config = dict(
    num_hidden_layers=8,
    hidden_size=128,
    num_attention_heads=2,
    num_key_value_heads=2,
    head_dim=64,
    intermediate_size=320,
    vocab_size=8192,
    hidden_act='swiglu',
    norm='rmsnorm',
    norm_place='pre',
    norm_eps=1e-05,
    positions='rope',
    rope_theta=10000.0,
    rope_fraction=1.0,
    qk_norm=False,
    attn_scale=0.125,
    bias='none',
    tie_word_embeddings=False,
    parallel_block=False,
    init='normal',
    init_std_qkv=0.037,
    init_std_o=0.0,
    init_std_up=0.037,
    init_std_down=0.0,
    optimizer='muon_variant',
    learning_rate=0.00831,
    lr_mult_o=2.0,
    lr_mult_down=2.0,
    beta1=0.9,
    lr_head=0.00785,
    max_grad_norm=2.0,
    warmup_steps=200,
    schedule='wsd',
    decay_fraction=0.759,
    decay_shape='linear',
    final_lr_fraction=0.1,
    batch_tokens=16384,
    max_seq_len=256,
    doc_mask=True,
    train_tokens=149900000,
    max_steps=9150,
    dataset='wikipedia_en',
)
Each number is 500 + 25 x the weight over its row's rms, rounded and kept within 0 to 999. Layers, rows and columns count from 0. Numbers have three digits each. The size before them is the row's rms in percent of the matrix's.

# layer 4 attention value, 128x128, rms 0.143, rows 63, columns 0-127
121:509468532556524553480494539467536478544484502520447470465514458486504502502469488451534511490526459496503519479489527533477493473490461520504502523490504532512518473522490526548500502478478491488524501509506501495465516501485497473531500546443481510490491511469464486484456552463544519469505502522502484514515516525515481539474513488473480501462463484453491504521524497492484490519508
# layer 4 attention output (transposed), 128x128, rms 0.243, rows 63, columns 0-127
117:522463494497476489547491483527482495514477510523497535514524493555518477491518536492473550478522514483508479534520495480483502509507510483467475460478468502514472523537526513492477523477461511514518534477497471461534525476484501507474490501530498543480496546521475435484478500520515542492444494461523520524532553478477481496494483514553476466504538515543464500493514515520504491501527
# layer 4 attention query, 128x128, rms 0.0933, rows 64-117, columns 0-127
093:464511486490518507477495510520507486513523488471463477467536490506522535532510517552526499476479485508542505494536478516487513537455499556474517524526444512506497461480486541496508521467497508550471535491471515474458440491483502509477449485456512520507524462493495525511512518481499484496534521514505485463502496475510511481512503468485500460479476490491531510450464467525444485507500
089:510506471495493508459530481526503487494529519502487491517542502529527510497470486536506456483536495513471487464535527496482492505502485540510531513543497559520480477506509514477548480517515496513504511512450490494501423520496491506482448485501553494445537474519511524510477471483496482505490553476536484460485503512480507516504495471501508491458504454488480517486470463539468454479507
087:473501512510529496506474523513523488512518501462508501479510495467491524464498502515528536496517442494537532475528542508504526501478476534436514503525471524499506476491528523470491565493511483526497524480508527490479502458462517511507511494478522529509513451497512548526537515498502537530529494537544472528508490463519506522501449542520500489518490463491564491447485502521505503517472
082:515501512493477478508454478519513516480478471455502503498488499515509530540516499518532512510496499492507494480543495534470571495522480535522524494545452479492489484503500476460515543467486498519501529477453520489472508491473518540470465496481481516483516538490505520471492511459464488540505516545491475519556473478518505504533495504467516506522455455505520505479466523541475523459462
086:514494528473452491475528532457495526489492470512534514531494511507530507514503528504517510508572491550499548475508546492491487485530502505515528442503483478500506492503493481509541495548529506468538536508478486485500516511540512505462515506483474478494527523504458471543494508504480505464530447452516496515450509499456511483473482504507498475489507520493487455487489516483496529437523
090:482503512537513492504513493491520536446497462428519500521491492480483517504494511449524529479475450465502521508517497511515481516508458487490470491467495517491479547484502491518517521533524521496492510492528519484507532497530543500508515496528483475516481507515508551503485479544507473535489509495522493513480564517454504528527485545554489492500509556522489540483546508547523476530484
094:531509497487523495519502482518482472562502563541500499484484485491497473484494506489501483500538480501473478511479499482499442484457531512527510499553507481486525447519484511512470468486501513528503506537529519517483479495507461502518510473477496506476531457497486512504566521492528515552540475483466469478504527485506486461503494485479500482486528493476530486492473497498511592522539
077:479516481552470470504449504496497554449491465487514527511496525432520538471477517478518496529448460473500513488535490527510481542502518531476475538500508456497469529469495518474511531517476515504519513479485511481488524460498489487487520496503506506506507503485530527508517510496503482555528510491532471526487507530521509557493483516465489527489485496512504533517491511565458527474477
086:515486542495486518479510491464472501493534495500452489509509460522519474484459510508530516469506520500475533493529553565488456488490509480486483523492468510503461499509532470491493482555537529486541496524490498517491500517529498495513532511479504519540516447541502483498507477454507517432521508483487517528488527449481488477519465504490484505491526556505498516507518490544531531514462
075:500497476495505493507475537504504529504493521518470510498479494520499479508532534534495485497495535477496491505492456475512529524507525450599506510491499518514518495504481506501481461510476481529449535531485490507490476513495504520480459497502464497470499563468488491528503533511504523490532517506457518464483474468536521504539499484455521537494462537490512470544484527470447497491543
071:489503536497529479499532530524494541490481536477465529497529496492494474461501505529509543478443470476501499535472492466529436541487493482464485526445480505537493497504486481496464489511480496524485506509559536518529473496507478490496451489515482504495520509511540512510473493540539485489504533511493506507491521482479455513516513494504485541519497564479487509544538513498467516504455
077:528522488482524511479459468536518528493499457504486498532536497480484452494508465506508447475536505475498501474509527471496515533509511505508499530485506489550515479507482520475496523511466490530493500564491508505486478465471469522542433505512523492498539492507506501495495483467489505458514499491473505469518479516464526549527500464500463473534436473482485467553510516502535476495519
077:502522465524487531487476446459485484493505509458495498495476501475491497503507510449514510461519495462499529481510549577510485520525566496500484499519473505503485514492520461491550484511556507494535520477465489515518517460523479497505498486522487475507478536533509498490520521506506449559520528501506494525466536459482462487507495526504503498519492498444465523477496516519501474527480
078:471510506488517505532486522466506462481504452496529530470506487511462523495496497502492530501474484518475500486495518504498515504444497494502455507473481517492505554486489516527463463535486483536456484483485492467455519540508505511528487513516545513506480501427513466504518492477508507481459515491540499525524536467480504469513476455506489531495505549473481479494495476497498496424556
072:482486506501485480487495513501521462471513467532496502499501534494471541524471492449490498515535483454521476471550539479501541489519462488499511494491521492509458505517453485519522521525537482506523515490499494501513481499433541473486485537509498583511536491482529492488477504455503510491458498536555476525478489478486500521447515492512493514510530471513515507484526520518507457538511
078:450489502523514506506529495471508444550471496457510520498468518456492514496529528442498516497472482470502479520543490508507457490445512535493492504478506459468505520506504499486499497476545517530528511468499508514466525515504512455553517526506498474503470530469519500548513515516515475558502508560494468510527534483515476502467477502517479493501517505505476541490488504488537528537514
072:531478460523492492469531478500496455483486549502450502488474513499488503501483494500534529467473532506527502501438517507532476529510522488511537494490532473499464480483474535485483546509511482509532524472479500485516512493546530477480520482459496506547495484509523512534450510520475484531446491510483498478506483500471487449492481468483521504503478465504480453478523529497487536481431
072:536526486514509506533466476525505484516484508505509518532481483508519508495533498535493503530467504553485472475475544492505481474543485447484506522480518516524570477484507492486554504468444486499507515506487492479527511468495479484479489460542517539526497508494530477490479539487495521489498517494432488505503478498514487490526488468480581471523530525471505516508517494534460502477475
074:464520503508473509524551471503530466531490485504447467489477515524478513529503506484510486492471492496474550512543444531519503514523488468511484502504522452528517513492504485475499531429528521454488503571494497497508518499506485487516504515515490467547487508484539465473501505468509491560527502529465525523478508513518510500460491535521489518482465521512491472534516522534515530485506
074:503482454478502492494489490503498483511499512471449503501461511496480541571515517529488538541498518522455478486527483494496540478490517484503531524496472526448489503492503481473469475502493520477529543519569482522494517497482489536502535510529486493487535521507489490469502469526487491536512506514463538467485503530471489510481558467495544538524472493478479494512498498505468480473439
072:496539485459531513506559481502506502541524515474492517486477487452532509460506505456504511515519478498486516498496508534498491475511513520479498467570503475489532540501461513464501478461514477538452516512551486514518461463533545481486483496550474514516485488535521529474519484524492505464517491511502494520494546523484478518554503484500508544545484489492517513504497499545481530495499
074:489504491503522478493517496448482485498486544468527540518492519510505532504530494491489522490477452458505470501548492517497507495512539477501510534498495493489460475542552510512521468503488483491478471458511519518490493539482496553497555503515504542512494505491529563454511465518516547448505503515489452494519499429504497492537482471538479517481529471489500472496497520486521499482512
075:481506517510492480471525447533485535462511519502498502493469534525517486509499494487485492476504486517503505460531488457540549541515485512522557484560504481536518531485462468506510460502548496529517468482483498505511445516516523489491501543497534509530488479456488459502485513493506501543492539482513494534458493494440515488518508489539490512491520515524480526530504478487503455477531
069:459490458509496542480539464469509483530508541537460497486480506513493545536459499484497475540477506488538487500513472505520472514501526527466491517494469467519504492471484528520531492554492463501461465490472486480503534437516519506518522515543568478497538543472484488503496516487526527518511497481496512526477526511513468523505475497480524527477462475541528525498497502499525510521488
073:505465463514498480504513471496489472502495508472502501495488528481521537465511532491494558529459500481489498510502524496483449499497493463512497448470478517489575531486487540514495473511463492478531477518485542500490534461505502469473550499509463453492509480524499461469506503500489508504517499537480480521529511548473464516523497561488505492488486475471472504506546470471521538523524
069:493482505467487523519491479477506481543554520493517526533491498507470497497532537467513506522466523548490516515468486514531487512502531499487494540481508450503473457539482551478493502460502512494536491561480492463543502492483483489468503532450460480501502477444487507497490517454512477556505553493493531478483530492487455501489501475539484487483547516481496499500522476487489509512498
080:505519506523515527457512522526527559496459507534474517493513493530512509472491459465494483534460481477524467506466486478490518520485533531531482515547517517507498465501512506474503513484458487551481479582483507529523476502509444456519516493513498493501474521488484455472493454494521478539517500493466513498517516520520502482513523444475495513504537495489469550509494521514482526506498
071:472502499492497453502483553538508495481520516463531477489492510474552478517495516475484474498475497537493527527513533498472483510463489499501482469463479486533519497542522478511514492540424503489512495493452521500502514502492526481469501496463559487499483503503522536502487503473484521489541513444543521481535443501469507559558510488461519513494504470511508512480494509485500492484474
076:482468522459457523503509487518485531489520515530506541510473495483531506518502531513501554532513510518524530495502465486461498489508522496502463472520470482517526484534509534501482463524517504494488475548497464469497495526531521494481469467507503486466515533462491443515454500461477536440481489472490509507510442451487508508458506502526505478505519494517475483529473549471491481484536
078:523490480549508502503506477549501527513487506509490522522534533492508463513523502440464523494500534441479523478500463521532497507479497491515507516505453535531471517480486500478483497443471556515471494588507461467493459506478479499466476516506523506475504538494467471506503506514469549496491502536478487498524488513479496507514495510463524526486485499483491502536460470507471514494480
077:515513490480459480507547560525481524532511505475479543544486461501510581512469510523470478533507486525491521507479506486471492478470503515461518491516478503489509477474516482532516470503522489467458498490512504509473501486506503479523439550501532498497509512476482559488496470470479513526518501502527483456496487491491487493501494517501485496429482486459478555531508465503506468499490
077:479493533504518477483527454490491481464474530514495514506499540498495533506534526512480514507590512479505461519538468457519503489460554533515464508504506497496503513537434467502483510489536521500469494483511506536491523516548492507483532478486526442544493497499494473485527544518494454494512494473484438529519507478515513521484521507484499485499484480496496506503491475517511533519531
098:514493516475528546516511520506496476535501495553466515512481498468499481508499498522487517490483521543524499520471500476487424517456540482502493466493542475497532473491490515549466516507478512557512484504545500510509519477535480438506507477501438491525489462496467475517536499496534480506523451483498511493512471525465519472484532513502477494510528534500505490511536521474524521537519
076:487485496481531491514532495525513514492485492486537505502493498479496519564506508491525491496509520492553501494539503486484497497472491547519478482490487502463541479484483531487509517443440494546455556468504541477446498518480515477510479490487433493467510480489476512528544534497508481526517493553492469514520501471501476502533493500454504501534476490493520472459502483508479524492551
085:514524513476516521482482471496500445529508498471496498515480512487482472475483491520488532470493495496465495531487473506456470493476498469535515482523503467501515510515505474512491507503504527507531460505494480458535523477539470489500495525519445472521490499518519492461526510506514498497463512484446546517521493544461507410520539506525473556492492540510521528530509530459507532525485
092:478509520513504501508465492463520471519502514468503507449462471483484489516485539465487537496458486544490485487500482539525492530484521518471481503501475456480494525470499472495506520530484519510507455500530530473549497438507512502461528496464499496506486493507489457498467502508528475546518498495481525536524527506509472460493545450525475530517516535499514567476491485499510550526494
083:489494519516489475526503521464505530532469535520585534510478513523511494536503507437518477510494508499508466483531541516561528463534532519489515521481489476475475489466504493496522477509497497443472504465487514498510489507486527540493460499484532516474497510495499493506462514488536468527518528507500480470535499442514486548500543486483470494487507491495457500454531493509511525508519
075:507496478489499498498475440467522471523492495514484507507444515488523487413512512490472521511509466456506541486515519510464473503494493499541539537473507521488497479557499505508529455528546547467499494497485479499510510540519496510532518467513512502532502494540485492492518498488494490473504536511473507468469516536544496454503509487466493532495461527474517478551489509490473514536498
069:510483517508467461483497528485481520487514541576468494549515488534506481494536505508485469517539525486497468498523455481521497476516529483517473525505514503542532511468453460527456479464512490497478473495468493522523530550522501475508508505487463482477495506490513456483478485505484502486525486496487504490471509489492504472511532477506554511453486542537474448520512527522515515509551
091:486492499533526497518500448455527464525496513473485494463511542517490503477505490481498526486481488519514516485477536542485501499499516472527486497518529460529505490532500498503520498530525473501491463439546493502524575476510507469484493538489454524513511489534543525481496524512507546507498525476533472508493521491473470430544494482518497526532541507506542506475516518512471530501480
077:475503508505512508491470497499486522465498546525526493477518536533477540488508478518481520540506469522524502489451504497511512528502492500549509485531497525517511485476505517479498481408442509484458521465494500489477510526474470490512534514517559480533540497473540507504480485510521528471520465458472521488496485508499534529482459525524462467505497471491463466529479475485503523507488
083:509476513486463438473513490488503555509501490486471527485449455578508518517536506476528516508473484508483477516489559502535493519528475521492496495476512543489515525515500464469539510493500494469494520507479547535509488509503497553500490481501473490465511475451517550499492516493499472562506532516514516513522476513508462543485498535508472508502466487496506482471483517488477519524486
083:496512493534461457537485509484519489476475524531540485502486502481499475498470523487539506479524488476495476474493464472501497501499540501560501496481470433500505463466496472496497510479488522531508502504533465471485467548474515537480501491450507503494517510457470427499451522465514525510522502506486458471507511463529504522498508501496541509559495471495491484461505511465514501496529
080:490520493486510451487466555536501514553528498494501514490450488503488547476495533485480534495511528492508545534551530520495494504513513519426495462508523488502490497536536461514492499470463486505526469459509484484463519509508498490502488498495526477480506481500473530476493491462493513505489467491518452512496497498508512521463483486481466449487474531476508522457491511470467440511462
080:492485511480480487491502497479522464530495501536496465498507516508504493548517493537535533445471496516503492491523520487469483511454490484525495493516489514542531482534469510471475442497459535546537525516514517482458498479480490497481481500543487497498507461525469515487516513496545464490500509473472467507489495499520551461552553502512501500511485490538545454558475511497490496529512
081:485499533493552514495501561499476538523474507552469541507507449558508515539512507485535496509533526500515473528471497485498492458510519493487538491509494499522514528504497522523499516480492496479440504489520498492493563521479528515528519464455543498487493483497492490482512483499477505521545505538481544486527479480508465520485534464520531469491452496523477525531518478485535476491518
082:462516505492568502538489461502500484488521509493484514461500472463505534454503530488474550510485476510501519543470505487460543509485481496522480506481509500514477528537529538543518457520456508511462480508553544529503474469501474530515511458522501519508531483512520506479511515494492516540508522461435495540515499480525479495510493515490502519479471494476503522556507489496511487529476
071:489473549479514473520466465545516539511505526544479468513492500498498481510473515510497483519506479519497536496523458496524530482502477517515483508541485515528503505540464549486512528483484504520445479495527489512497491497481518560489473538472527491452537469569492487471464480487497504490475524491532538531488432503502497491497512455540477497470486493549511487511502485500504475527502
061:477528518526527518502500538477507517517500499570498526505530538465501512508494544521484467514520546497517569517506496526495531524480519467513481475531501465501469525476554535515493481502437478476509478472472499512501517474507515504509550508517474492506499474452477479510486515520494524541556444495529479510505504520500510514506452535507509480492509495521522448477509519536493508479500
081:473487477475526493513499526507504480518492505531522469564544497498530469510530476533502442522525521554515508492514510462523506499499491513539511502479499530502541500503538540486524464501508461524476524498462434485497484519509516497493520504530570524501543520517512491488478494520505516482458517493485488497495504497517470535459473448498457500513498489538484468516498464519478459462501
073:485497490516529513529514487466489490501521467463475496491469460520518508510491460492502530466477502429544497526537495466466473510500524518494505517536498489457493485493534500506499521530506530509509515526544440506517511525529517471487504474484494505499495493453495568475558497471496507504511463524495489501504473509484496491420484538492514535505498527468522514540497503462463521523480
069:516481493455506512495529500531523488516477485504496492508494510473493473484523499510496539551508550493472478515493471507498524536534499508432528488485524534481504497465513507481492510540575484508475519514522469519521475493434468443522471469515498484516471512447479521467482526511547551450499513497492534486522510471528505460524501521487505519506460510498515501505484518528496528497492
082:538522488515514511500491476471510528507508501482505503504470523478473467478513519531488528484475503484497520455497434529515498508471477485483496508492532464516506492492467468555494497569522519527455462478513446504525489508524523511548516554486501467493458533480516489532508504493511530490488446505506492465483490493548463490507525502529453493482495536482477501487526474477496478559501
076:502541528501507496506470489517482516535513483465453520464572520514491529491491505506517505521487474489506508532529510515510505486530479508536497457472494476462487495494442498546488487512522463484552498481487511526463453470488509492468507497487546480476548557481486526497506476503488453488496498463480494477473497560480514519500482526510521477470491523519448539500506522497490480456501
# layer 4 attention key, 128x128, rms 0.0991, rows 64-116, columns 0-127
085:496501529495472497493467538520521504497486518545517487499526500507521486492517550542522526529491488534485521477526506505490560456508476517552521513491445508501526485516506500502546470518516523492499542493486511458450481530493498534498462477488529515501549524515531484472527519476491533474522542504480486495534465438531483521487478479503500478506486530528512475528517486514443531518517
073:500530498496508529479479462478520519489493506531482504562478511520484511472484472521484460504516480486492522490505477482540489492516500464475519519480471494529488511476511500526484456520505524523531434535479442530530550480505501520482533512533565489492461514499475490504529487532489498492485468467516528512454492554521471508493463513537532532494532478487456516539490524495522495479500
084:490481514495496531492502522512482548486514530559486490526528482560521492474493544563495504501529524527493512468506501503510559506495474492532547537524463499556535502482499518516512457504534521528496495496506452490477492539496480515492501463503554511465541488499495479492510495484471490551504504474514479520486469496503491522483483482511541487528483496523464484511481480528432505526494
080:488516501504560504488528524541501503487515527509509529510521517465494492512464489524561481511511514454522549477514485477516518480512494527499511506451484504523476519539548490463492481483513481494504494462463508536451479493523501510502490518518492507493503474528491484544530510528509559448470541520518500484492440501504498525565432500470522514484476496511518497481514495523471473492503
082:530442496520507491474497509477510472489487508519442525517499504525487507505511523471473512553546503483493504520524533472502513498494489487505524504489460515547543493505502490475461470516486472460486496467477508503470518528483463467473543552530475503528523515526509542444498481535514490507507459479518481505479472512505532551495518542518530531504467480483541484538480523494543496526484
079:483536511489531503499519524491501510538513514529483476456521484506511516511448489488483514470570491490509536496475477458519508539497514505499533489580524489494517486497462508515473531458539488523497494549515509431492472515499495518482504494505443539515513468465519498487516523486489494550539466527475487480480483468494533467498522499495517519493513471480488479468511496493485515447491
095:485513480499519510482524461494483514459475472462485494517514497464511514459473484503473538479424505540524529526509526526457510500538523487551562491495495485508492467501537489488522505531523503489496484517465480488512543464536497503453458441515472491496473517507489515480500517520468454523482496505480550504491502493524501505494492533473536504523475508494477534485500516488472489505441
088:477487458516485529533498528528511501494511494494487485485483472470483475500498498524505484494509465448525501485507481533489454506477491536468491492540489508447465460504486473494485495475487498511482510520497539511477453491509499480547452414484465451485513489517497473499510493472506537528462505521467547498524515515468480439499505529478515505532483521456537487492494478459517517479490
077:507469486436501505458531522458499517438509519505474459524543530493519495488538485507475488490507503497492521460466479519534494514493490507485510556524508500511500542525478506527507527483545495523484478583515507519531472462526481489528462457550529501483475514521507497507496506485507502474488526463493483501497506495488480495507470437477537500515484526499531478500460505499479477507466
092:491503486535501502497499503529524515498527472525532489522469520497469529544478483488507491501494534483465496527508475453557474514520526489519473509500582515500499501472522509466500530477491511444490532463481491489487515491501474503496510518517473539508532488489504497523464499496449478411508553492533497515480473534512489517455495464499498479504527498502468521444512486479509461497507
075:505498515525543461483515479501464480511494487489511498505498503492526494476537501504518526451464491531497529534503530511465474482527520502460504483465475513480466492515564488477512530483537471488510508453515475516440503490489498466476482524502450466559474496474533524486452515519465520451536516487449519480490521509462498481500507499513473510524543493534473462496520523494484493513481
083:476515525510479464542519484462477509518503504549533500485502510481524532515517499454489479542446508531509530517486544522511501476526446518512475485475489503455509488490471554499513459460489518453488526486465473554507537490525500518534518493494546510484486481507498540490507503479501469469507470498480498524481511488507496543499470472477472508484521498531528521554484441478493495487497
076:518510479539472516466526494535477503501490506527492473498558518482552524468470526535504446515492485502543494477546518536504502529531484524512547455507474496515483447499435491535536491488495490532527529471482481486507459490481484522504507465479468525469481496493484517506479478478500533491543508447528504502492484494453527500508488520465479513509496510464496494485537536479482489486479
077:494504469493501489512507526491491531504533535492488477459497519490495501521549524488519452544491519508480504514541486470516549531512449451523488508538533506494498504526504524472471454505464521519513450519535469522520529502508509559544507570511525510520500521490540495504513508524492514467525500497501510526495475491503508529523517496510499519498528525554507490537495430527469517512500
082:517498452489496462531538504562482494524453486493507494445506519486505492532493489500518491521558500519480501516439527511520466519466495463459500518472511535493483495486544511491531523530528521509458420526523518499520500492498497512487508471469519471512481477499491534480509528531521530520487482473508485454501538479521526470504530477476463508478501489470486500463529490480530500520499
083:544555524468500510498503511474501518451509537557483511536499505526480511531494526534508482525503503524474519542518507487544501482500501499514478493513462535523529526499535524476506466522473508504516498447490493540486535537486509518474530551495532513482557480536480511524503468493514465510524475470510473487475462544516504493526510487525512503496486509509516502526532448526497493511564
074:494490529496509524502502569511535471477504503497517539532485500479487469445524480497487447538490503503512484462503523527556512500481514508510526508515490531514517503510509490467534497482458485502454506497501503483458518481499466497487523525527528513495519550527541508508512491457482524498526527544547491510480496508475531477507479477504451476546533494488560522500483484508474509556540
100:498483526510507516520483535486523557480522501511527511529474530512475488515514504524492468491512542536521498523487504500543531512520488494510479489493470494509543541494511476494524478503488467480461511514484480487499526493480499511526502528492531493439517511517467479493491493504529490399500506466572472530517482502509495576521495503533459509462513514497479493494470465513501459490530
069:509492459509509507481497495503481504507526468516458483460484490536464514453498487550520482503439502489503469503500494435448521525513509556485526485526529524502492467530524489489484501440472501525488525513479529474539501529540521483484503479462496519459543471487477477491486467537474468524473492507510502502482502467533489471462520501453493495520485488501484456508491527478462499503507
079:503467534524476496490551544515497531520524512493490481534551513494508482514472515524520498532518493496485527443480505522531501467517541518504508474505539521493521471499491491514475499528453525522525494568471483510499532517494494481424510517503484510510506470522491507527486513454521531522524482500486506487503509483505507534485467476561539510473483486512512485461524485506468561536523
076:508513528512475502469469528498540536540536491523558485482492485484509528522515537492530523496484499545497486490496528461527512505497517468485445538462489463536513535507492505489482489515467477485491473450503518502492518474482509514520509540493520492453516479505482454510507502462520536503484470460518504453480485469480501522525479451486514461477529556475499497507519464551519496519494
073:500477515528523513529533466549512528536493500503470487487566517474485470506453497474485532489476518527505514525498515507551510485499513489465424492504503510520506512543445558510441528474476496505516513541512464497513499475549480488510494467473504509479500491516504490513485521503474500509487492489490495481534524505514455499499494557467494487549524502539503517459473519471509517494489
070:491496458487465536487478530515465481531508465509488485462504478519480484520528474497518503532483498478517498515486433521485493515507467487460476513480498491487457490488495495519517513496486499471538493496541507470474528484468484520511439469465461494478475511521511538485482525564519505483504488534531523490537488463534462451515501508485552509529467502479481475475523554521522521482478
078:542534498506539494511502534527506468497497523473498496488504493483556478512514527505501504496466503527528515493488526540521547499473506497464501500513498529470510487543516495498481534535486531515475467488519498510560522490546496488491490517491425523497486475527470456475532487460485488484438503533498534476546475463507485497497493550502483453484512492510505441493522538485507531499510
070:534496540494511512469484542515512481444529479531483542510510450533468482516538489524555500504481518537489532491519478524500513464529479472501525512499451466483482467521498504490513490547496520490492467489449522525480484487501493485505479513499541534491485489493527464487496490474499438508499510504507487471487476507549529535465485466488480503483507541498477520519471466520457466490456
068:506515481520464498509544516518498533461498521524544502534470549491532488469500526540516509519491498518503527472489517503526550500490508529575484495497467538495520467482547506513494474522480494516529510494511470504460438541497461505485499508515482529462513487515497463486486487470506496485483495531507473499481443502517500499498513497462530529535480492522491451469442492473475530504476
079:514483493507519507507464504501551541526478459516535478515478515473504527567484542508537488555525534529479491510518489483533538464506520497477493507476483509501494564474557497498503491496506468489481506493475489455488528539527507490484476519504537469525524487503471494498552451487457540487508528526485497516500465484528462541506454511520524525491493499506493473491493485495498487489544
073:498511524526527513479510486481504461535493497465468499495466493454514490446509493480480502462529519513500519521479485542453479495481502494446527514468540473497495534494520494524490546505557464496483478539477499506506540492514487491509503482511443489501491521520503513489525482545495443559457462494490485537483517484511538499457516508477524510521496515462501508448498500495532539524502
086:509492523540476495485517489493471480471482488472486526443494483524476522489492482484491527503456496479500490519475486475510507516519484478485496498505542497475497498481528455462495495461511494442514553503467531487476442509538472484496490504489447457542495508501502511512524506486483473495541496498496526509483572490516529436499526539443539505509481508501484494438500509466502505518500
076:507488475486495503505546525447506465506544509477486467495507482463479477497474507489507550510478477517515499487534483499483455512465522547469487497488476466465496472513503551484500572530561532461552511537493468538513487483505461489495534482498449483487524479498509518527516512483504483517510499492472517514504483435486512501453491512533518497526494524504503484474512477515521530496478
073:512481531477503455458509494485471469466512501492508488512492524517478492492529454492482553507501467493523535480489546493484471514535457483524500451461518494535490465520468518508497472463443521514510494465507498519540525484451523507520495474521528497487505502502488488533489541518468467501523468481528488486476511471530530528467476568488513509511509510530455459531512513498500462488493
069:509528476459456523500501493486493499505522508441532517527514474549514488533460500470508524495442517478498501501442495503475447517528462514495485498508526502461493477517551510530518508541510491473518498509495485444535494487494493463511507531494550517497487479517488496495511458530472509483461502536516543487519506541480516522510490535553521510496472501521528517502502479511490450505552
069:481520472501476487517503509505493476535507485507477456493497501452506530483529520502493498469524471493525514472452487507491460510445508513460501506535521498468488468478491510521497548463468494557462481559548502481548510464505492475488519495460486492497484502505508498521494502449477528524494491542475488497491551479512474449466526502534478446501513502509538473481498494484536529490524
083:520537493519519543462516489511487534503517507530522525521511490515488483535449485555542492508449537535465460499530496458471521485537496495514524484523524495549494494492485504492531476543502487532508504458485500473469462503533504513470465519509559508472541468495490497474485473527498493535508527483518497486460485515523506530517493480514497503459496473497474502509480468540446481526520
077:495507495532504525485512488493479512536516467503489502505497494445484540512506518532514514479487472526515507513487509465447468478481528547450506523512522470508511494459483506511516548490490515517487522503505493478496531532514515478511535491473510475505539475491499493538524495455496485549527528504542443553472477497494464529449537487528520444475527483542500477467518487477519537519494
074:504529487463513511485482495529480507494469513520479467506513515476524512496489505531530524500469553509491538460469500527435504502478499494526522468509496489505533432513478509475502478491500493522517520481482481460458460471513462497497455514513470500503510488495507518487510513496524542526461483566443497494511501500525525480532489533479493476520434510478517468524515491535441489523492
086:527484485518528494479558477496550558497484491495535492525484507514488507548468516493514498521479495508526487504565526458528476510527531477468474473480487533462524527465470512475465534478469529490510534454505482506487491479481516483464506520516528468543499519458500530528491472507515498472507505557529487515528496503512494516522460471468472464509517491479530504489505481478489506464535
091:514471535470510504527503474502457513494495472475489506533515502498477533498503465517483567480474467520505536521475541486431500492473482484524531503466542488447501428499532441519544543532522542487516507481520476485487489510492504476488493502516481493497517498512466495512512479495469486511469483522485517539473528518497496499446512517535495482501499489539504480487518481482521475522453
083:462453489474517500506538504457491518497495540464500500456478518558471528516538527482543460548530462486493531490484515511535511533501533545500476481484502542503540499486503473472490494430481482499492543492495528508502468531483518488527485504513502512503506484477505518469475494509563509476508508492512482482514513532475548520474490490521529479524522475537482514501464527493529509496534
083:491516463524483487484523487532484524504468495492476446515454484460522490436447523485516479484482484503497486458460486582478468508483509509486471482481542504469496470480468523514486485523503526535546488516491551524517468513526460504480493449484482529514500523487526535518480519517477512527484499523522502524507528490510507462469498534505515505498489499519459494511495564502499491491491
091:508474541509528495519498479501507524465534488496489515531525466517476474492538510477489520502485566514521518497535473487530498488507488478502439514452492482483507513488524490491514503526542507529529479506514478491524519506499543489566530516505580503526488481502498495520468481443498477492514515546516546545510452506497491501534521485502488470491502522517533510481497510529505464554529
076:494482470527490529460521514502481461453472538504478508517510494451517553483520496479494509483572513480498512504479485483501497519510533474485528499513461503496537493483459492478486532480480498522472442538548515519504479455495502471508505479472469486499517543470497503523489494459521466525526478535521490518491529474498535445503482473501536486500488485485450499518462502449523475490503
082:500493539495525480505480510502496530538519484473516503542472516464497516529515498473449468539497494525495492523497531519515475488518517547488473466486515521518488487544536512505522489495483496479533491450511499508466513493526485502466482480533506477518525469510495544511531456511523440481500537467523523532479453527466499519524487474498446533464503489504502522553502446480548492512503
080:492514496505495512502454462521484526533485485510465486480488511470555518425496505531468507494464457553490470526494527463443482542512473500497533501502520537508506490499505479502489509522510542511545504531475533514511490458504540500527494423516491535493477522538521500537534516466503458562518495486509523483495502514485518499509470498505462511503479502493504481517501520480503513526501
087:517516515466487498530465504543508505470516512544514515465509506544526495531505464500496483538505530497487448493526503472540536466565516485499474481461470524516513537466517497522510489529528511492472523456490525522495480489504532520508528551488542491517486539517501477503463479506501513406501493501534494449511515488514471558526486472503484499506505485505492500493524479498509479498505
076:519540517483487465496515493541490496482497523476454512482510540522448513519467512471499473496517513502546563470520515487520538505540489461517537520493487548486514488502494468509481490536502461486518488546478488511536470532463509497493467484528509516559492517482526541492448505492480450521477477517459471529513551508496505495520496540493523483508489480506502450475491503515517501480500
077:491488495481470445489503504531510517446513503498469502481507524488505464534490531515524531504452513492510466504466477504520504555511489524493515520514517453494500478487469460502468521452581482496515519491508529503519523588495506477508525462481458500509469483488533504484492529505496458500511490511486493470488493483500519516500456490522501519513555508511464525516468529494476520523470
124:519497525468496487490471530490511502517491495517514538515495498530488492543530539501503451552498515525484493516520525466531509482521513465519452514468467523497512524510509492509519491533448473520488486460485474526502516536481519486517516545512540517481516476510478471511480483490524523399504482474516474534498447505488496539544478448510528486509539505498516521521504481491496507511531
090:541501531465508517510521501490528520523500515491507501502545483505507479482521491523485483549530489555482524495519545492504511458529470490515503510479501511529540507522502492524528455538463468515517483491453473521519537523524514523521465573491552457479486463543524502480472487481489486457450490480513494499509430510516479534499486499492492474472527512510519504514480488491525491526522
096:514528469500512507485495514484512498509489510448469474484464493483495549503462463461511511472469513480473525541472501561515474536492529531504514496537525459463483471503524487554471510462474500493497504537515534475481520478484495480480537493499414501503501517487517527463490497499469494574528493533491531481515529499511486468489528532496484512482482500477486479512498510452494505500484
099:514465529478520465525487551500503510495476544540522510525494512540490493549507502523478447517517521537498486480493486449546529489542465490530497509500485505515529513499493527514519473494483480516474499472500474486468475550508509495524480544508548488491515508487486483508470487521512507478505524481523503529538447479523488547533466461496498451504502512519485498534505443525488501520558
067:512506535542520486494454493522533545521506479469496513514520537563506479535482526511502467477488486504507483545485501489493525515470510476474507541510542519476539467464491504508512503493498488472489502459555534518524485491476532533481463466512553523489469504469545514544471512487493525482523532500483510488486500475532539526494532516513517487485505474510519467475451479470488529480535
072:488494518520501471481493491465515490477508543510484462487466479504512466509500490498522468500503543541507499543543519557480547508474515513532451530510517550512515521485491524522499469486508495488526498487504465500519517498476496547473485491501444465506521490470487494537504497533503548481468536513479498502538498482514501527479451460480541452470509493524526485458492555545496494495484